config.yaml
num_attention_heads: 3
intermediate_size: 768
rope_fraction: 1.0
optimizer: "soap_variant"
weight_decay: 0.052
final_lr_fraction: 0.0
doc_mask: true
dataset: "wikipedia_en"
Each number is 128 + 32 x the weight over the matrix's rms, rounded and kept within 0 to 255. Layers, rows and columns count from 0. Numbers have three digits each.

# layer 7 MLP up, 768x192, rms 0.168, rows 641-674, columns 0-95
173126150138174092112157161140167121108126159185131132142093166169142122157101064142154123133134092080147101134137164135059081158113107110098213145086159126151157104084161142122142197138174087097105139174165142103104104116166137023133133141133178088135116134120105120131102148147183112163
125172120141044139137157128113142095101128115141170112088165109132146153099097208150092113088129097102142080167179118097046119150170117112143126118159147152167136166091078150155093127073115125167183113069141158194086116174057154164100103117103158162147097159098132113156158113068095170056
142153120150124108161136110147134169113196148153133126127147110115189165162116151109180140129100119113135065153138124117098172138151085152102194149150118109152146128140056101097081139155150123117136129155101132104163110203111114189194133075135185145151135117001105095123120136057108139126
105086075110111127085166148207093129158133103147111114073129106135089170161100102108102094117102203081147122125084102136127097180148121168106101121119134087141119168149104098101107163130165092131139091087093093103122137058144125083145138126099137152168112115098136105146177136095168165122
145170072132128101103150143133150159149096107131119146123138114161038098215168162183152172139095105152178137095123086156213134119053137096137131157090096114112116045131081161160133111144122117109147157123096174144108123168115078129133131127124119103123105148083132108170108175160063123132
171126110089178092145110141123048052122157117109116142084126158139172154109173139107165156119125116122165128148101126131136124058157131126122118152105095081120128167163163100122150130047186122175146116142088142129133114101129135139121174152128206167164126112189111167125149122189100138131
154068160104172113154210070172130169102069123087145179109212115126072140119078141102148108092158077091153125076110100089102113127080141091147232151148120154158170097122083087093119103119126050113059135104111144125090127143153162128129128182135216136094099140126114155158163185104123129137
091104084083134149160114129101151117124117121110071201103121178183110144119117120096105127099112129117100120075124131112126107162107129099117107093131096094146143125190140179087114125108107161127140166078126114180129136097125146083090161148122122112123136138127080109205098167149131063120
075111150167064182150181174171142200103131149136119158092093075167074082128136117157143116096098069066130089107096155112057124099161097123127111102061158108110174178150081127107135134112093147168110168156085114152139175162127153125099103155161115161161139162104134096115091136088112121115
125121146121091127091098130093153134123103093135088082144160098100152104117109130090160076047135091103144133119102139136152114143120099186089112090145176128136138103133179091087110100151148157172162153116124159165097091126146171180159164179098095162092141130144117107113167211132092086149
169116094144139119125169084084109151181055108141046066113088104155130144124103155105092084186159195126172138146105087090145032116127088153180172181192084007141069143138154171149162138129165151181158153156094188079124188103124073102067123056226138146204141147064144127086099034079114144157
126121054132117143128144162114121142122121125160168149098156099154101159120099146148122121095105216161142090107109139122201082128169089136128121100057185090154097094148122105126118139108125141113078148117172156115133121146083125156117159135172076114108108172124135151107136145108144157148
086112125107170114119101148103124160153176151094128129160090186107181190114144120128178104176110124152104119139164120144124089106122129099111140165100136126168171151112167154137130162127121101120168168139173130164081156129107080099113110137126135126059119132122133071128090140154167054096
125136095146113089139161149123132145125194085159146148131154130120088120121140155178116174139120049131100100163086107121111095161128137114097142150094124109151120102111113211183068121150112090102084150079111098103112137142126083085138136147174170179178134158127143152145100140124111111139
179136136062079141130092128135139083113063092105178092141131099145113125179113095149141098056099143090172177111142134071111209122103111076101150169093041127100057086150092135132115090146064124164167133180175140107122120173197115173114072132130182120146069084074117077153176062117088180138
107122213127175158142138198078152149128084107074148120091177106112112143121155174153195155088154163110078140232112195129088132133123155129067143160114073125146087057079120114133136110082092173143102123192122191094126189135084130125161104115148147107095155105180136166101150093129147195167
149110064099080084151136178130081115146114136113141132128122111147142077164096127072143165123146065177158139142103169151134170099099109156113208167096119135114118163148175148123154185085113125155106156145135144114192175173087177184111127090150055139176118128127084092112118071121144138128
184098096105138130160113112157176124170125155084167127066106172188072157128149129137197134130111115119129122168172159162114138075127195140145127115085116082135196157203133149117169130166144176110142106151151163136129132089094160129142147133108093108164186154165101101127092155103105120147
129077144151145123115126115113133137146112107168143119119167194109152129116129157104118145159158139153112175145127160117169137141145106105095135101132125183098085135106132123149084128102128093138140128168131210108145132160128109118116115088130104148088148128112143144151130126136131136039
125166149077082112150153126101169126145166088105149134120132056126074119087052080165173102167089086077146160132161164133127119061070115140084148125108141108147092161124094100164180191080132136197152120121150111166133141105167144211147183148143170082152147166124099094108069112119133133190
134105158135147152053107155113109145105146130103151116079135122126142103188096102113135120062133126171200196118111103057161104068145143086136092141088130135146137074164139129093133136142133124139180110140173134108108068166160150113102153140161155131106116145101113127141155087124198097144
123104116079080111125133172147053217111150137107128118176144071095099123072092119121116114134068138128114135111116095111101083091096088108156072047085123127157160096088157091118084109125155117129122153136168107132137157110124154147110200119179083110106125103091094091148162169148165078126
093146168104148135094183138141107083132123079145120185142131138033121160159079081167095088103128137183150168106055137103143123161138170119074168136126142170184167135125112151086155166156166126148180157063138126077160090092088160171106119102123116150116069103100115157179115074091155171125
138079110175120125120149185153136157160169176160142174113175102181110145029060098152111117145127133103039185139112071076080145126103091129076121126141141058125160149107166151131099071092116141114095087130179098116108197134131173103142141189103151099112120167082131116201118088149147102176
067167058103115131135067159110108128112137143095168083140116183113174075140163066133119099147143114147126114135125172122145125142101185147157138103125118089198153126193110139116171076158145136142113119090138118094093109094067135114092141153138099115149201138109189135122152125127139095062
167156091124120095178084146199043123133124145139159129106103139151136082148120086095082107099148105159135137122125172173074146089140157087118056085177117151144113063125181128188160083150155066171135156145109185149105088078091148147153071109114106134149093188085099096080093089096056067187
129138108135158125087115165146182138138121133160094130144080118070190136097093074160181126138134104108176159157153130103125121125093140129105164140152120121113114121153088089083163118105099140103121153125099125149166189130145131140161117159120169125063158152116118086117135067105166106124
163136146159089099099184164183131156132118100089130078107156092118116183126139079126133135092126125097116145128158131144110059142142139119121125189087075202136091108101103098093098109100091146149160158143130144141109141162131155107130143150121068155170145175130110132148116133089116124134
169139148159068130120130142100069103089167156117160098099184127087130113130139161126098124142127118121132143157128158149175140156103135116129098139069079111099146134152107183086092123107195119173161151132126160114136120123114128091072138130128152097095102149088082115095074114112143159100
153098141133096141118109134158087079092153144149089141135087086125144179097087128102114127097158091110128102116066117140137115143136157130199081185163139166121153108126132149165133148133129128127104096074071145109164117136147176088133068108059166146148111160152118160117123098175085097106
062129113113169120149136114138121142132111155106110144124133126091113147122086142162135102098125149115110150108082173152148125191119189104117087137145068119143078171124143146156153121098140174122123100144100089103133114137168072162125132103180142129157143036143151101157192188159149128153
127112093111127120145123115153167066083120129146142159238104095146138169147136112134145121080133055123129180149118082079130098104162167091137085179126081188120087091149136118142135152083151046161182149131058145200107051172100116156148094201140153141120124123097121155155135151156137122132
089098126054140139128121142135148078173113043103155189103154130089108163087103124120159150160155137107170083108109123153109150145175139127131140103129163153117118101102134144118174107088141181174232154145166118136088150116101116139129066127164105125177126150105165079110107155196133063122
152164172099121114094158151144133132124143109116115177107158117114109158171097127167175160145126141197167123124162108103119165082134110108099094142113108148154121085151127180099117127063124108135131132121114141144122109139147129126099109120110076184175139150131100165104119134160064123147
# layer 7 MLP down (transposed), 768x192, rms 0.164, rows 641-674, columns 0-95
147108116164114130157142147158104105193135145106087066114147109143162102157145085117085160106131120181156141113116158096140109168131126177145172090076081128097118142105139108125081146129084078132089085148111111123183085100092151117175119101113097133182130077146086175068158136101153125056
196106078116160191156202082084081107178102172078167123181137176034073169146088114155165120155163097113114107100091113161108140094104117152168109130093092131172136084133190077140169091149109070113126082099121112131169100123119066061114105173173124133150082158096128148146113118094133126165
105126139111185088142144100113129111159136154077188167151106149083100119166135133129046105120097117131147123089081168132118098148121156235132181125147057123134162161182139094164097119140165147115148098136162128164161102112144089113163171152117066145164080083141177112115085202145118158122
123102102088128144131095046118128085172102156081178100141120091111111059119113083107133134138175094152144064132065134130102164123110147126135114158155163117119208096121156125119133109100086142069090158102104140134087067123137134155098123118183169070152155033183181150106179123101095122195
107183153116054152135152102116068088153209112132087142119101164124071122104152161123164097111150161174166108067069102123068143181128125093108128154137156102099152149139083096109188211101135151164110134095065090140154119098100127106135139118115136150122131122126092161124117099102138138068
118123111151103149128100146114116125109131115156094105109113131130117133137032099160083073155096151139118151057173113111146139171098134167102084110142178126189124155079127158142127161165160108147117120117133142167128122100098066135114133109093087130073086119185074143103180096126122133085
154158135200175187151107098093148164168102183093147131101136164169050067145121148074127159060154174090166120112138127088156094098092126126118075124119116056095111139148145103128118153131139174121199089136087129124105093190155226069115140139141101149106101163103145107105109122077121095114
100140136132132142102167165207121066098069085177181157103131170104113148147098138097131132099204136104096194126098068113073074053237175144135130134097151126084103103115130093107169129125123129084180095061129174141150160165117069098096124129131160112191152096177159117127149154087200222078
151108123134138106124137141113041120113090086128165109102176154132133163104118082092157097119165091151134122111109151116158175109076137156094089116147174143138087168123140180149155094131114147157162148178134138127146101112086155137117137103163122163089093139132134124145131123154203172189
084181113131101148064112086110127127119074083106133190099084174118080072137137110147124163096161145115125136057105089080100136047159136100110115092141146142137121051105114179167120060104092141192079191092161126136094176159090116154115075068092125111177195133080088127086068143101049150106
118083142092114116100083170137137095053136203117197185114141162109160076144155112131216161078098086117086168147168141099103190090113166154097127089081152206142172133097092100148085121122112130110082088122121073171076053152153146135157124183064100100124106114188111100170174220177129058103
111161168108095152103091086146144079154167193055118096159155128134124135102127131104103141083160103124172143104138145101132145102158173092165081106203107126096115164077180148144144146155124116164101119097093114158191122114174131144176083106100098141128108111154149117176118103138126123066
132183133174108148106106133209126093122080139113088138107144101116111095167154131089085120083143113142077159148135132132144163142106165136139117097151155154132083089112106118156117095182149155187092118146057103108141123149176157125101127160078111123190131090109108186139163155112116180185
179143126122119159141105136168089082149123148152157108126148158130133069130149125124115124109137122116172173081125107184156128175098127152183168097132101126161127160147140141091091163162157178104190164122078145147109125134125165130162098107077140066115095082161132106131172072151138127117
148110170103129122060122104247128142110116147168132180120106016095187111139126091126112158146142154196147163156126125147158094205059092136170124027117117177197134145143079126109071152168162111120123165118081174154121156112115228116167181157112117170121119231116137115152059123079204159122
090175104099163078102150104152101082119106161129131150132099100144137103143202106083135143086127055110093126120095172163121055164130196128119111136163140117139119122147132055116157053157185098151055077130197077159079167124164116097125178122140130132122071097159180083144054129120137126115
184111087132079116111158177053132116085131070109123108170111194149152110124091189118169106120136077122172123102152139151152144127042125137111121147237158108128126130104165116030146129161080110058179122101077111131144123112138138156109135096173074129126182100127116108062092124179178101165
125158141151117104092153077133110125163084110116167173130119104165133150075144112155120099110196109083101110124163107080125098047096152113086198108140168058186150132161124144123226151111129174078100117124106107136068109168108138172110145193129169153134169076187106096119116150063170128139
093186131086115179101092108173163119122164097129186149116114108169149089169122145109144178097115157117113194165082124090095100113176090113143138104120035129180121093107093126119166128097124101156163177147168106089103121134138175129108114145119147083086150072131150139120168100113168078181
114099114149144137122132126177101135130109102135112127153148076156120111157187181158138170086148143081126160152123128130106079137205153178190094123148118115117139091097135147163072122123189113166108144108078175177094133143163117104144149075114150137104085172116108176120150109158115160115
117134171133101150185132146150156107110121146144101110162072109138129122130127143141061166206159143074082107086130099160089124207154107182073128115100141114089069128087106164162070058113128121133113109097074146125149162167120131189157100105136057144155120075126105122125104194065119160184
154103134130103140129151204067078106150126142107115119189138100102050095125129091110162154058102097127069126088133106113116104154122119060209120105213095180145108117148102123183166181160175113130164117092124126168101116115145147120105186113107193085127083074137161111106154181187111147075
131127191162117124103110120144154146121084115161128156105102125115124107155099116161147155116091077136125136137138203094081152063109099112148101105135085131113116112152174100121104137081127075123130160147127174109114159100150186090164167133113144084082125151089213107137128176160070147139
026130155105163070091050107085133109089115155132109107117085161123134126224106128090174102146078123130099122165137130150102136057124064109064150060123092038165140147180045097095144089194118092144087157122137055153057168148130205110100078158128166145120122106150131126075087023149067129153
140145161170117100110183102099114144153104107136112153132128113165084167115118143136151183135114117067120112110164104140083113127120106113098136161151125181096144108117115105115070076132132138144102125151101126116146112180154108151146142106126128163097120126189066053155063116121083148180
110147137136149119082147136093177176123094129153174127135104134143112140099148148103155165186135107108119081137167117142110071108177131134123150175145124137130105170100104118096107171115099135046103135152110170120182135183088122052153146193129154097089086109160161142202073167130174153115
101148134147109147115075136152167150100158113155166109116197117170133106132111130166112146109152134158117118150152124125113149107146138145105105080139153187131159158169132097109075130215216134083099117124100137172123209081120104080127088158203083085164195142154177148067155172079114147096
173133119120131082096077146160148165184119032114094139158110153104145135130092151137072138123098125138146093086137100112142165147129145156146171132157129079096125127113136191144153194184153129133104114132163092097090094179135151119120068117152121119136124115087137129184077121087176201133
095096105091140096167124119136106128135095144132110178149136186098126173056147126090138068138092106165153099140118073136121093086140110112137129139135139165190127109148139084159158137074074078118116096149097131125085188148116140175150063117118102157075114133139160127159136106144123112139
189219156095134146134078126149113131168154149142111155136114092133117091171169142133131123138151163143115104080137157139135125194132102156172091119100163087108121139137117164123154134147113186089092148164183090098064174172107155147112128125100111170134124150087120154101197118157103104178
115122138152125173075120071104133152127081135107165160080096117168103141125058107118145130137110101130096100112105100141098095133153180147113195090154187102072194096076174114178142117101136146128111210156149112118130120101143141074181098146146175127112121138112119103099095075132112144103
136206127148123046099149110059095124158156077092150080087159158137130161137122097180103109104159150157129167111152137093176113092168087159150078102164158073110193112143137142127157128100163102108186134130140080154130124101105164078104159136097078108166112155151157179098091138116075108106
120194113129203130129123124219072177142150108131139148131180110118178108137104120142111107102086211127113083125145161169120146153137123164177126141191137149093099107167161107125169177124160085089145154139119118097168092137168157104164163125152178132125136160163162157089138078165146145129
128139110109133153112094166068146154157144134103124076139095165124128154134134143111126141146094106094139117173082104096085151159122155113079129135168129141094080076092101118176110099166101131143094129133180162156082074150103151135142158102120107111140119084120131074115117113132134158099